Each number is 500 + 40 x the weight over its row's rms, rounded and kept within 0 to 999. Layers, rows and columns count from 0. Numbers have three digits each. The size before them is the row's rms in percent of the matrix's.

# gate: layer 4 MLP gate, 320x192, rms 0.063, rows 33-99, columns 64-127
# up: layer 4 MLP up, 320x192, rms 0.0607, rows 33-99, columns 64-127
# down: layer 4 MLP down (transposed), 320x192, rms 0.0582, rows 33-98, columns 64-127
gate33 125:608473496499502553499543526491429460555531558509499518484488511450512547518502471465408502517519480535550481439411421497498461526529476470510496504522513511542527467526566560528539422451538544
up33 107:512526459544475492456578580515461480534502459465565495505468556498443456509475475501531483463464491494476524468509508513450503498452469537536554540429484414453518564519503451442491580527452493
down33 109:522520536441512473558479532525537434513560534524492486519509568493543544496515538556474578516507555410491441495464436558518452467535513523483590504522497600488452497479506456544564526486487517
gate34 097:528507530516475510493475445495487498545508555548494512496504532497503475513481543479548488473466495492436512513437489575533536523529531463545538506533498465456380480455531465436495489497505489
up34 104:485528498406506463474539458503496478527532441532458571519453492475448522596443446488419478483443471519482440551494572520493502531526452505431552514453517517532445424532507494488433479467507539
down34 098:485535396442537487537504537525525467494567538491508475489502525575489536468483441516432471567512535554505425510536452548527588492466469564458533487478473501535544496546479479500511451493479551
gate35 104:510492522465468511471516479534512545546509557454510483527490474497483473464445555497542510524496471518528540519520495488510488518556578515483515515464479373516560553574458478496522552482481412
up35 103:497532511555505488562493499487519504510532480405516457497498479454487513497457520464521530424472467508434426552512513514466500437543494493482497469482484525544501565524489584548465476472498479
down35 108:490531518551538502506438525522575563564502527422476493522500511496546461505472525508492579488536491543488506533508529509466510454544487530531511457446455481519509555510440454517557479497532533
gate36 106:531504538457501520512508507499498545531474559477530434474536511518556515458440535549447474481554525451509497517535538455529460437552476562485545499456536506532515529508561496496485456536474522
up36 111:483500441513556510449545530487444498557488557409527472480564573558572492517524542525509462432523421420446471490455509470497502474513426511572509479501518470524476519536485540543499532521525562
down36 110:500555455450523470436509497439422543543513556445506440477495564505550566517564501485540516540575480439477480503491498464485523484486505469569491450424471516589490513429480527510508497498426499
gate37 092:474481522441443468571496464444497552506483455477540504441472475515451520518501507472516399517520512461470476521478462511488472457512499440492478543542531458571501478459480532491472475540554533
up37 094:462486463431428496513500537534570541517569473495589472478562446574469526528559544496542461572496498431477497540503490527485501499434543502480546496481506464511487437452439446593455530519454483
down37 093:530465473533532448491469439495481422474553502552520492501477520453462432472512491481482443522526516502505519516551494516565483503435458502535544519460463481480518537441429485516543508544432428
gate38 102:465481521521582435497493534533564458505522456479534538486497434506437440528489492495494646493483501523510460504479492450435475553532551565504504501454517520532561476476520463518568522427467556
up38 108:571478536412454497483477534490534453516506459558502446598582502509522545531507529508572508457421543405408554492452527534503446545499424551451548512499444527527480498520446570520441492568525539
down38 106:438492485500509541633491511426391567519511540502468494433565496489524520476527505468407514573516456554547532467521443506470472545594538401565460525499565533480453489491465459523452510497530477
gate39 111:495581523472543446491519448550517473556518478471462536514480455498524520486471501467510454506506473489574534586576489457531548509513465517471510515487473502477494461414537449479535441430461489
up39 108:525499494474471551508478484454518485513510492539484484547498406517466520496524566534528408510558389430491456409509461482578517493486527437485487486542464453549500508545474527413471513549540516
down39 112:410484505465488496475516495515490490477540540484532552515412547471555552466517482458536546553516587499558438495498537460471488511488494458528412529526484488513457441530521504544455500533548479
gate40 079:497500534500562522513519547527496539540483506470494442476515484498459470489533509490503429538473560584519470502445438494483493462554475562529514509472467507570571519538513525537548474557412512
up40 082:435529479536461463524490435493458475470574552480475551480548557475509449546482463518457493474506457499446521487519506554521497494459423468473623483537539504477515443496524486473495495476598539
down40 081:508469482454538465478465573470568529492462544513519524517473509430516453555514520474503531514507544553473423474505557511524478489486455615517469345481497561453478525539551431470465525505490476
gate41 103:549565455432425470484501419460471517462478506541510498547488572521475551488530483513521488525475487502436557561498512521513548470488473482506501501536497493476433468458451405473424563539486527
up41 106:519539466471447451539521504526464548469476492477504503539509491547438513556518431532508465525543517524535515470476541535521477460505465415536476522538498507514446446485474450434469546509474559
down41 105:477512500557540536495514508471507421599544509507532442399501535493500419497498487502496500509453526483503449415542436467494529529469545494499478560480455483477508498524485521543511574405535498
gate42 096:499556467515479541533484344490473491514472558473536498578464512472506568513550504479483433458485527532518558505465546525570522481448554495520491513528528522411464501482488502543494522544548555
up42 099:486436540553513495492536510522461486516460488477455491435510425375512543520502466448480460493510546510513454510564480422457549510497487505476508479436499536475500528519574521483497531409474485
down42 098:485494445566502562585471491555427523519564459453523571503529466496505587459520529529474468459485476494521551504478491394497475537467482538475491586516483570510524521495433546483511522490454544
gate43 089:506503524510527391570432551469519489474448543472509527476518453485514468488421501468507499529460535463501485518483500493570489502507487509483497468513521416516447489507542494562566450428553471
up43 094:528453523529554554466521442556470505562491484471487471350434497511473492501462547499570441543549540564506471458457457497491501525528461488469574525505507491545503473468511498450509439504477590
down43 093:516492546553587560503566502542424465587489443495509464399491504450522527446524533461508442428532469554450500484497460527421523454530475483470540568437535514523555553517498512428441512494441569
gate44 089:475540566500512474496546477513515483492443526487529450486501488551612489520505490473535400534485516527522535509524516552563509506442511539445519484459483447457503476507534435558491529476468505
up44 091:538472480494534594527511523527471496441522479444507478452506479490543496411460501470502471531501461456582546512550485507454478492507538462524508506581476517526565605455517482541481487533570484
down44 094:473469441484531553506510571531514436471520578509510493487477441422488504494483527603545490550466507487581470542529437525474519448549427456490445467457439485509545537511500479527500544489502468
gate45 127:509447556445453519537555477529484505519404486486446509474507539516542534477531562522503458492557547494490516539476513487526473431583474513497536493525514484491433494582499548489513477509549416
up45 117:538538491492597542495502469495475493494541545443548527479485489525521518517431383514474530461532524562454489485462498493497517500496515566558443494450575499521528596443519481483452523552515480
down45 114:478452546511547560542528558463498504488420483477511452511462440509577510504458427531502492458536581568477497499472473524472507459504493551563468498478443498466424475446551507512480518520546492
gate46 109:499482493562494532490535551525440461452546477477476565377481497461489432516496517499566594545468539517529492499465463488450561466495486535496493513474583498510521415552517540576550532451534493
up46 112:497460450465491459518462447506468523399497469586496425497487504516497502548518551523548545491479512537519489387431536451595490454528487503470481499537489543487443490509498468507495559521445498
down46 113:395502465506533531409501513481509459506545535538407534537531476496538531471471482533516530546472444539510468515527460523433504451450550468471498457549446457541521513516529498406568524474515525
gate47 104:467531509497454459524491496470602461510478522482508510540560503495471504507436564506462403582497499491487451478494408476501468449557567469393527531519468470619481456562527530449451439521531415
up47 102:532424457523507553469506542535430539510513493529513464508478536499494503550541436499559580467478489519494530508463582534386512510434444430567477499552521489456513534462494532568483517391501518
down47 097:540514574408486503578492521538474505535489501465502487462520488515488502462478502505481524486509476501529494530535522498508462496470494508549497518491504454432507552474506516525509479483446507
gate48 094:465521544441507512472424426410498530474530506582434529510437550520492386476546544440433509551446523458514510585485477539530533482506447470441510498497530482461442415494507451443421456492460501
up48 093:425498493443468513525557485497444492466470466517470504497537577534612436498453534535542414436517532540541471530466470546431508533555471498522478501516504519470530461539506484429538481560489579
down48 096:505493511515453412486484428463542509492540500510437460496402500492472532476529510541431467565516476477508576513567498534513417467478444502513437492508471520434477536470547493441490502531466499
gate49 101:546517501550471514495495516503487515479533452503465608475492592523484403523494441476520565538433529593508588578500480498466502557526547545499506525515558541441476442580534454488560580439484452
up49 106:500503388515533519478576475505489563433523543421396445487512497483520431528429531508392560513490509529478497477564486495519495406488477503601473461508539562529507465583486486531507477505511590
down49 108:508520527524485512493535557543490447462496462493429527445554519513503421496497440548536502523486497543455494483442507475493529526515467518491499545533464504449553470560501453476555533424523473
gate50 114:518438481512468527492533545487508494525454501497473541489485437508450442488480457500470537493467581593431443552475509508464485464544526496500486483520477475558491400471492449518549554460425536
up50 116:536573531481503461477508447490557468476522482504455440487480566518534572590518469515518425413520495526530511536486460519518428523506542453495508454556523537473561504563508572578499519468524512
down50 110:484456501492482474543463503429473547480515510543499469475509481346496506550526467529506509451522472473493591486527522469474553523497610521447542449482433485509488543475545521468512519499455451
gate51 118:523539525509482464590529474465487519434538492540451512450493507504569526483432555558528456522512517452534487449491439499569475440520540486508426472520524524559489534521558517477527455577569495
up51 117:596458506474463530516436558553511506543482469512509519497570512495465510444498519467507504496442550471563512536464560508494493472473445550512540485447579415519574605529501544564511533544477535
down51 114:609461541506468507453458511490541452527469468575483503486540522502501515474507567518517501555492529481506422509486531592477497441512515526421466464513476493523541531465501552554464514507539478
gate52 086:377501495524477460519463489446550580508463570521474487484502464537535482465533548520492493475560461472571501530439562491595538525470456524506463492477470548458492452531518419394516509507518573
up52 085:484504455489481525517560529474474507518446440504438526490529544492473539543412489500514575537428500539485528497421529449501520531507461537543514505531486535494465511546521478500491515462535494
down52 089:515572530501539539419477542520439466482491460474592539502464513431463464496457517553464527513459513422462549580456491460552571468521482497492510506496514485423500437503474542522536513512452581
gate53 090:467482481411509456467439520463490449506509500419471550538575453508527447425390510540451574548524533472520443472473443495515558497483492485502480514467495507499534467550520494483503517517474456
up53 091:492464421501554465484434428487447491471496455541510545559475489472558536448507435527500454531441477433510454487526484465493584550486452526554513527497498476460530529482544472456567590451509445
down53 092:486497511533512461495455507477496483454477524527455440461475511500445484509518465448560488539471443439506480483538540524503470504514509432512439545496500455530478375432468519572494503467527445
gate54 084:500480615497539490510503488518505509496376491549555488513496533466567480507411514473512488478553537489426490475607488503455463532547621524456384497452506517590401537513465480532529441526458513
up54 080:496564490495514404515486480482532477499531501502475503510508504539488462451520470590445549504523485565550466445499514521545426468484509563556553473498504520494558501480582464536519537460420471
down54 080:508528470528479435487540486415530512481503486495445532462555542554439509426517552497508507509455581517529462468523527482494479482489528557537492494504611600475544479464505377484477537459492513
gate55 102:516474483413460534493506622502449508474503539459551522589494477498549529417451472493450499507515542532496447487519518466504516555518538448484528498496535488507487480516452559501539501495513535
up55 102:468510512558602558453529544484483422528494519537482486519528489564587429537496469546505463569399460509502451465447485476499529513450509505497497477413479525522476472487478563519450537494469549
down55 107:525496502567547442536486452463477397510438489574459521472547525479387513545485445454543460484530492522477546503484488455455470439566444483512519509541467475503493502479532447477574580542592554
gate56 093:521557481494424485511543549537617466517520459471459479492511468567557516461431558493527497500476481465488557615424474511488526562417534545517483514477523475491460485561490439447557527493481544
up56 092:451508485473489492533402483546476510484490551554438487472507582525468573506560553505545532483539497451551487529515495544606521524447415495501424464533494525522463491537418481445487454492532441
down56 093:473577480471462537621549595515518519505540460541471527455521526553488525497489545460516526551518545490531563483487452474459498572494530548445490494537549551484469563491468472455527560454547523
gate57 091:440563485455477469543501506495531495534434513478435527498555551497502467510481507514532523489579522532484486523520500530500544578537483497574437497516453542482463415545513537491551477520531506
up57 097:529494501464487544462438514454557470481509523505526521490533527504507568457464412434487538488534519394555520442477426500549486452503517540476426519505529519532469533499516494526505419516524519
down57 097:611426538497491558484510458487578452498480506505542473481484505515478504510423432487420535523504492491538572525472467537490492473505489557481456587472512546520479551555395485545503504500534493
gate58 109:506501444442537481472521430540455551485484567503545445413538514524596562516458482556545481539484533500518488501541479523538501447507455552500456498495518554478511530560519402545467518507526546
up58 108:525423451571484531472490565500515509501543466436479505521462573443451444596495433421520546478548513564470576427448513481504582507505485560524494490475581428492501533538507556538559510434491593
down58 104:509559517484506562544486584485502458488531461513396536508526498503489387568500491490492485556523515501476534457503467443548498554445470439505495491555551493509422491502481512457511456461528533
gate59 097:486442485465575550532485515528534497527523538545488518485516445526493521533468550509478482584527507528467493481536527526541487418434494525558454530398533570579580450439511505516534457494458533
up59 095:518484524515416445524447462522518577474488518509498414497555555454607549416479532506520398478543499480531527449546499474501500431462487461508460466544480451513538572530499572487523502529542455
down59 098:501509500524488537567524436527436568545499500546494527547483466483469487484496501518510525496542426527546494523519465531511500483505570538508511568484520539493533498473542435422535500541468531
gate60 084:471557450570447453504564493451509515456587413504544504495504516487480546437485515488537520554521514485528494465491493446527511459554590496578450481538492472518523540488484498485520512488432518
up60 088:478508547498492504474518483489491556550443592514454521545425554558558450504472503488518427450549453509476514499511469501572486599430502515494453473519439541536447474497520488491503466470489464
down60 087:449482460546450492565525525532498534459483493523533566437439482475471551467509554513467476463531499553499572555500512478535510496532488552549545460543540531497500454499550476548473492472505494
gate61 100:572519526426508566497518466549436529456463475460505552468492473513552461468519555495431532551454510572476478539468448538519517516517563544556509476491483542439471403525508488502493494486544545
up61 099:551491531486487532435508564488467466500511578519518530592472527438483475508581485477549501504452458452520523546460570500487525554531556455505499522472482395509468594462444469465535538486477433
down61 101:496470484460476443474437447497524461540511509592451501635446498560490531544452490456563499524442493448538418540544516538527522484473577555516507520501499478448512498497549549521560540568481497
gate62 110:464589455505505498567453446589454559475523530533497476450497416510488466528485583491538489463526478551524504467539513522539586480499483538488481500494537451411542487539524428494423514472456511
up62 119:451473510513432480523450516494488480459444505499418459502527527530540493430561581527533434537458436482429513451498588445468495461500491486431473432512489527568432503437491567490485506469515450
down62 114:524462535487524504409460509484517433468503524455463509550528520539507473445468517549468506496449508447481509522516516507407399450458556478545531387503495498576474444472515477560531460530549464
gate63 093:522487565445514520489499532566541468499506555617458532513502461537438465521502512498439493451484467539551495523519477530441474540524537537478497507499490508521506546425492510415468486538508465
up63 094:493506475510517522508505449605513514513453543495524508484438546564427545506445510479482512459541582507640512473523562545479576521525521502461426473441464485538485501502550533438477425477486466
down63 095:569455559495522512534571463588535515497484521510460603498532487502446517520547557494521508468474492488516549579516470463433478510473498482448450503544516454568527532423514491439497519482538505
gate64 100:479533491529462537492480455436528501513521495513522517476552472496481468519450493452513531512389522424510457490503458463527505488524533546471461511451505483488583520479499498496469462594548424
up64 099:491483522443480472575517463457571499504441484459432504432573424485509483461480599489502413540514511501477493543557438473522488449464466466455504520533468508625514477471521528582499544569570428
down64 099:510488471524473501504485559481500413447506491547484491518485496446488466548487535490483526532493522561537548483493533540517508549527466514485426514459469520523468421495462502500493493496506451
gate65 103:521496454490535502477560463540495513463473523472519539483527493459459570561550479494535466388516444476515552432482493560503583479390444512558487495489487497503478464513488400557484495511531590
up65 102:478459514451499544523515447417560541504468496482495480472541472531478541523599443503504583565446383521528523511496578552529507542484560523491539502473482558456476480519549444498429457533478455
down65 104:555469524552446580509453539506527520444520509475509425450515558506523495501460497462523475544541487507510524510524443530493517499498544511493482409480551481476459549569517527512470415519498494
gate66 101:472550545441454503523579425572527503449480566454512498519515506577518550458446489537543407519497560508550508512437450478561452542499530474489430491440527494514451473461497479463530476549530482
up66 101:470457469504514512506521541485430536489507439442560600506501560473522432500465481504514507449500491505491586503508451587521549505498497546547480496481521536397509449481457500490475460579474496
down66 100:445530506472529455487468448510491484539494500427568531497557522554561540459486470520433509472489547501491526531464509477535500450533476518477547540465524547484468501460474460493496521443506492
gate67 104:530467489499518470564493550468538542483531528469469493534505507499493490523424495486515553398505471453524494468521503493549486550568502509518451506445458494472470476533523427420492440472497495
up67 108:505533500561478514517556485493487461500496548480538500531494529554414456501585489511517492543472510548480534488495456459541521444547482493540562575556536519449487477472439608589500498588511465
down67 107:443469525528472524535495491490512569501478522524428443499523473447444476538523517478523499549518526511478463492508517439573483445604413437532506512503551469515461504497565591543549483536464458
gate68 100:556394561509493491494559540456508480536517478449479548454462527483508495504466547479542535475520521457466552544511532532422588502571534508435477537533527594452613420502514490540528485439516471
up68 099:471487484575476507483488481446479533504489483501444570537515561505492476468566500486514441477539608505525535587489419503441523470468534490505470521498539428519534449449501572532562499437554539
down68 107:455586557513459403511463510503521571535446509520465461562492520542509477506588459449500500455544469458513484547495520503520525482499491512443523470595513498509552567485544516539480489458465452
gate69 105:452497538438525548489532462539429505507521483496524537387487505506557490553508474543482495491538528493523526529512498490478580568534512511572483481451501512399495454583428442580482528478511549
up69 101:547471479500547526465532500531536464494504474466510463564498541441392489468555425510504520542442566523484482544479554569472560480489436505487508517507518533513610451475484436544497520429474461
down69 104:509508515604472465575458552414560601514527421495464560609519506406447534508479476489540485471530497528505481478559495537530419487529488549497423520570576489472446511474559602488492485570501435
gate70 096:535500493501474443533505446502515486510500515465505431493464483442475483539480492470543426456524452504487518489473507586516447498495430438465521478519462421584518484531455431436536429490540533
up70 093:541525510483442551485370555578483483520493520521518443548508492476520494535500546529519506481450440495468515439458504558512541559456495490546569503433417458510556553456523442496508440489446505
down70 098:550526559488482516482437547543482461501500490475452472481554574473531446488454542526455488490501434453471540495478497522546487531417476459564501538489447548543540563506468465484475404504477476
gate71 104:508550471406475550520544554500549499538520589521505495551554493550428539516430545460447525562496505478478451496439498571552555510503546465427460472574483490495558440530463446487476449508485534
up71 105:561569492509478556538526475522523524510488546462508518466509574512479504504406521483540418475497547518484527575406473539490462497452504478485466498531510537556527467485502493514538490500543611
down71 104:525586499512516405521517546468478498523498512538492516439581462590474487448482417519578541539501467465479501522563552528510527527459530447542523488462442476491546494489520484543500492467460447
gate72 088:509483519482485572486510493549526485556554482442506466537463447505438532562472467501544462510501498458574530446526478500544506494491532550393480523525485450518501438523483522477530582486485481
up72 082:433542416464433525470568518510460473523533490492517576500496555441564507534542443567463551540385557494493499480490514518379507502486485509559512487498530533412504446570493499579522513432507530
down72 087:616497537485475428447456434452504554512521519560488429544392443556440509492525482492458424467532438484437466411512451555583453494479576449517483446497472544467484569538504497449521452487489508
gate73 093:495461536533490505499583523506524465550442491474540460558547466552444421465484506486552468453466456540509437497532459501462528527506437479443527534459446435542443496531455519453477537495504464
up73 095:480521522552530435500519482537484534434489468522499537414539520471490533536511504506468551472548533509519501574478590492504487519502526522508532490528545524517474497547593496558446527517575555
down73 097:486535505505472461589523561518511587547560491533548498493526478496494479512599541512497492501464473514450477478527473418471451563428434490511547529522453481505516522563496507436456517497481533
gate74 092:547427525437421522501498491458561489494477499489489504466488446560441568415455447517446501462486498471507482527514484507495475454519550515490432500446532452588459452430485490501516570510475548
up74 088:537474512513460493459481606500515477502451534512481548524494515495469515491442467462463508493466499416479498557515486521477621571530495502458536527457468387487501498518477535536520453451476536
down74 091:406546491475482482417491460516549517481477545499469440502544474426525539470512546472477496553491457528535457532448500458513480517474497498567476434503510420522521562528574465535531461484440475
gate75 113:536466602546501542495512528538582499443501431510521419532560482559454520517518487478576588509473476549498494477518513513552409507498454510536594492568500493508582468547492452519505496505515477
up75 109:538456440440484542503425535415529500529547540528461565490494515503549478516439516489450536532507481466456503493503508456458493563623534530537498532444521541435524503485487537445496392544485458
down75 106:507516447515461482639505447480442583515518563471480558477551551427503509501561541442532498482500484483494445460488507490478483561500492431521540540505524502520504457446531528486478517404495496
gate76 113:467484402537547440512499505534523502499540462531570464508478473457514457456547496518515568502440526546517579536487475537432500547470476493580547498529530486548579425507492488605472532479469559
up76 106:535523546473514559516546457432476508495509505567452479500504506529579567463429549505486455521521474470504446479486497441520477484530445467383444487523470503507485540479464559460460473540546467
down76 102:526512514468468485467466475475480531518538542464495569477518498548476536535511555489514503420557545502474494485504477551477429445512498527500479476463516534464449527487500497488544508477584465
gate77 094:507541470485526490515399521505574498483470541535508493609527441507524547440488517503520523487581478534438569445507534529580584536475497513517473466509474427489450441546468453534545465506499466
up77 098:512516513480503567527501486512477449449545567475504529467525468486472510516452501453472481608493557498501476597545477507493499506519552495452531534490549496497574519435451518586520550481476474
down77 097:543466516530518453520497478502533551566533548474466517418568517442501532516511432515510491517439470508519462602539481491454476517514487480493453473518416469500494520502522595494484585558505492
gate78 102:556527570470493531522487511467497483417432499498564462492469494476500458504447542493550506472575496508430499494512426551486484549530561521396486536451499484572466474485514515481585474470556474
up78 102:490482493513561476520539492531464503593546504478461550527531477528459497544541423462440517540427515515545473509517517500484568425503464464525515485556529515418474470567528508493473519540473542
down78 098:464449561497503493570506547520510612478516539532512512462476444488502506517494470412465465525547518504521497533559512447454512474540563510497482457556536474455487461511530589463458476443514463
gate79 092:540484541486475566495504570530441449484508536506506502550447470479549537536495427522452522488445508461524560535506534478500490527567537460511550483534510518412528498552562498523442437444541484
up79 089:560557445461542525514550579456451491475493511397480510485510483557468466463511533487517482518543446519504520501510519517504492505450523508516438499517579470497510529463450522509471546526526452
down79 095:510480502474438452534430484525574475502446510501458477528482489518560492523497458505476524497483510514460467529522533576506514489534492548535545580537453564494514514547425503440553478471482537
gate80 100:542555538489502450485556510536508523504438496444431531523509475525515433485485447442523432488500559532503444452427536493487513464532568435594538475525534531550495454448512456530525471569477477
up80 097:531542448503435478495534502497533510476431498467456475466483530488468470443495461522484510533474471560419452466468522559516516430451551499554487510539497546496480433510504451510533469531478455
down80 103:539566483502464476511502493496506506506476531453461516452506527519466494507492475495538520463484501472475445493402512503517504464462545454567490486541512577495503461452455464520572458514493464
gate81 096:486481433558474470487488473417491528481482524461479540460545482538489470457483493500523525510569504450494477530561515532554489498513520544524455466495492520458499483581527457553507578496480547
up81 099:493497492507502401479501362473455506464479522515511552477536533481483467535490434537501514476484478479449469437524550510461489521539457528573535498524548461466467482517564471477517535519469513
down81 098:602438586537541583421504588483478529507405476495523500520462521496517530427590469559463492529443457496495538472442546519457559552482468507520538559530459447530518460516540498522501486484444504
gate82 112:541472513477498527504455450559453504520462548534506587558517569435479496482602585493526463578484564479474517462412483535505532481500524478501549529540504442545496521472542429575491494514571450
up82 112:471524488507555485545435505429422510493488517427464497473451454504525451437556495518531511485555461470462475532584453582594453343471567510573413463522517501512509487499459473561475497513559462
down82 113:454465507521510524480484452435549508439491487431595467480454499434526503498510472541415525498550472580519518464496522475503405445597453475538494509525531528451515430464482435544482510538505516
gate83 111:530511537416513491536507531549452517489459495462465493529517505503525556455532486484488440464512512504557449457456461447519430478525477497500473493576509586499483509505541488445514479536527493
up83 111:485491478517567526462467489546475484503490546522491431470538559482557623473519479476538474446501429489506509491472463418497432504506467531481474468494434485492540548416527465437520448474520461
down83 113:484496488497493527597498550553498472467497475414581476478443517574487425480450434451626491476504421484497535490500505549538540510523419515554508545458386502462551477467430466441461538500452581
gate84 088:476543437513484525493618436562495489497467538487490440512413557424470462493543506454499541472497465525550539512526529524532485541449540547437596499512489511498469483514497511602494543441485517
up84 088:505470444492537481536498456546479477481490473461471480495480552452397549383540501478484429498525471495486538528440547515561552453566478513511576477479508527521461557477571458519519533470523408
down84 089:534575456541483539482558544493512450462517555448534489435434507514490482548459556524488438576490524461514477506557427569510558517453531519528532460474557478500469496518478467486502503474487534
gate85 100:481496557541413477490542462487512518514552507541517467544494423460402463500554525514470531469507498472551527537524514510497461562493482519462489506518426442475463496452469560463502473544471452
up85 100:503430530458495545539469518483478484512435520532535530547608523524569498387489508362460544579544495495517543516504515503535591569479547509489529492524487579520546519514466494472437510477514473
down85 100:508516489465513533468513483522447499542501537548518518524489490437468546485514529527510478526408539531497470504561556437431423542523520518451487488459506455481448505597434572443520504542461427
gate86 100:440508442487548546496556480522471485543472484565557598509520468571443542525471406487439482549438545537554491492471542502531523547442532457498535538486515407505466492435538463458488501474530549
up86 104:501561546500464495457474523454518486534473474605529497571474518491504585528471489521444421473449472416500476519510500494474517516451515454501475510531451434538406515505487536482475513466493502
down86 103:556517528583503478484551487512534594441532535434460513493491575510574443513493598551544557409549448507514527459533508482443412473495480570408539558542440528529447539530517471519513504464546516
gate87 096:488557485525443544537522520501544494488528534450493530500522481510510477478558509478487502538554543472463522455573461494501448491543479563524487502570484468541543522421542495490500479429483472
up87 103:508502527426461500509539519506565498489548531500466454446503522535460473562492488491534461457496462517435525530466456463453537520467469460525520537469534510512524503508495493482508559555409505
down87 099:468542484478441479526484539512562458471578501499429509439484526537509559496551547482443548538541477457470510497506509480475516517506536488535476536498507556516453473486466551469544501545491548
gate88 096:523485487497517498480517478447518499545488539515532487534536494469510495517429523531460572518485509506521473531559485489541518569480470523441491524479527534425394478497540471432536427493437502
up88 099:489481516501500491572466491546503519440504455484510529490481428489449507481579508518564487513467527508495452366482479518507409510506520482561504500572515501513563548427490590531548536494531488
down88 096:446488475521544547522426553494464544499507569470468564516455455491468505469484618436526457496513501528483460461530538463554477447485498522457541468562443558526453403459474478565522497542548543
gate89 100:514476504487499470547512445481547571455480472491474450439542482463523437443439534473481493462524474502507541548543509506526374451521446538465452448529508460522487531557550537412516535515502509
up89 105:444592434555491510496491548507514496481494521495476488526432541532412499537518507506528573492465481494525508445484463444541455526569415551485536479393518514496460472544519536460566505453493478
down89 104:504545466582459526558503560474507544476564448455476468499489543492464471500458488487476526564516472477516519514501511465554494497571425565547532454525502514567487485552454541476476492616511468
gate90 085:492492461525503415521443494495495413489490479569448451584474394539479496510433555523484535570516507551510541439496456471526539506506490517538463499565524538525541514457469552502527511465471500
up90 087:476526451492553504541401423466565511500523504434475493443517466488525530480510537545503474478499517539517485393488469461511515469524467474515449507607487543451462462509447485577504405501509551
down90 089:503558497499457483469542504556522526487522490453454435550465536591534516441386599516511471511494471484457477478446523461492470489505583506539484456490534568538503468454577488516564482475582514
gate91 093:501523536521471549497520505604580417538578562510507538533518573516558501560475585512469490443426493455482478511491504458522545572603564462481547508509495552476515513522470458500456501515446490
up91 093:506472523485525450452502558424455515535515498570554479509431465510431543528549471532481555482482461497518480535496513477438431509498543496506447507472506483476479429452468489530518542526537564
down91 097:473486526421520489630518456511429516442469472520491461444517516517505488485516471540514499507548524520514492484465449509561448462569467537500558563479521504478476466509476511553422453506580518
gate92 074:546510503564497391496527480434490502463512472498490566464515428478438445471501546601493584524492495471469533547498448434485525463517421520524523480558574480493512519521543440504506525478480579
up92 077:520455549577478504478503525458449437500469521521550494545549532470485453494441496485444553496430449583521503476500478463413475515522597577482452519452534491495593511484512507520546499468464594
down92 077:496464435416508548571455429514494473459517493490550533509553502499476537549497421446480465553541472536531441468488525519530485498529491501519477478447483434468501488448568438481481502470432459
gate93 109:499439505500440554528471479539542497555450524490547513570446517493521518547575505475486529468511491435539564542598528564503466520468509474514522488469519524458487500447488508481496491589521502
up93 110:548514583457554472529534477440496502451534457564434502487477460506488476465446465527501505531493602599499472530445480441469539440573532561456505504449577515570479462576533446536440525434481504
down93 115:509513530516494436543544458465524492510525500537448513514523484527514446427429493515478481528455572542532488498461500475445521464612545542422535498529544473511502398545534509542460559419484487
gate94 095:519516491493469430542572536503477510439516498566493522483530523496462524484419474488499486455471553527483467463537472459417505469625538518486444501474492543498465460518555510486511428565561463
up94 095:464491507468550532554486439446506533553414497463495497525436466539566448460536458527487584531526481512568526586505524486528500534465474552516590497459526534473520437537512513526455545449494515
down94 101:520472527490482472549516469469469573501507522542511526577485488524529465432479505565469519520546480584558543578587439474530522489522518550471551478486558517503469534486551480554476508492560512
gate95 097:478523399513521550488500461515526545496498502547552524517536458442455522523481482467444517434458553517481477459492518475457554485533538491456527500461500483459477507469510477493515480491486551
up95 102:483544530505497497487529537510485488508486464482539514482476500495457483548567453504515484540537477486485531576464508503566409547485431480566551489479441444487505504437509473473529561461492444
down95 097:485480434512516450517562535522498510492468558423481548454524536512505541468628563532467439480567480519526473525467535470510478476515473507499517553549480551519463426477535473559494504437482580
gate96 104:461475498503450515504469486485514562485545444461504510514565569434502515537563504509538457527540524485554537495536529514526553531418524461549513507467507550474454494486448542536531473472585492
up96 106:512543471478542535497502527535586490531471556489511476455513473515533471481428564502487439505544459503473507492533441481500464461494417490460472471577505473565462489461534504454526541481452586
down96 097:504481499479516541568510498545513475522529569552599534508522498540540415455498519485498555494449498543516476521495498506439526424472481526480516450481570490484462512544532430507509485462430509
gate97 109:524460478496485525494510575501480524504482451513545545520512524520467458528510492429487568491435460525439468527495571543459565494495535580494515558505481469487501461443475467529455520574517477
up97 117:469460470485526410557441495476465494490514536553487495506461491538475474500490512438538461458520511480476526507530537517545533512457518549555558514489526534495509450493468479589430513492538626
down97 108:485516503543528477581475477423457525489454546501484465518495482428473474585496439478468546477501490531517453516558514465570527518487407501487512544499503413486495563515466464502437486518531526
gate98 089:514452543527507496501516513463494509503468519503562500525508464450580471512497448488482448504549538579490470552498412515451562408491499441589460510492505506522445447550472525510503477550500508
up98 093:465476427497471515500525539482465474474508419515504518612523528477482445491484522468506464504501561513483503456612529425498482505519468534514503511483466445481564479579497487402509522509429505
down98 093:447474473495475511470516579462524501444519475495478484504500548585503514458515561428494497495546512446425534493494489496527483503465491561484502490499471512462527428549448469423564519526464525
gate99 109:520483459470453521494581518498493567525487511531516458498416525491525482427502518510538483558493454526575569479519510414510463557551587520483476420491542456523438484524598537497484529493456468
up99 098:443481556505500550560498479453530513471506458471412507483496502535507445521541584505509490485555473448510519462505531461507510468515454504522496492477478498546552441570514485494491463537565521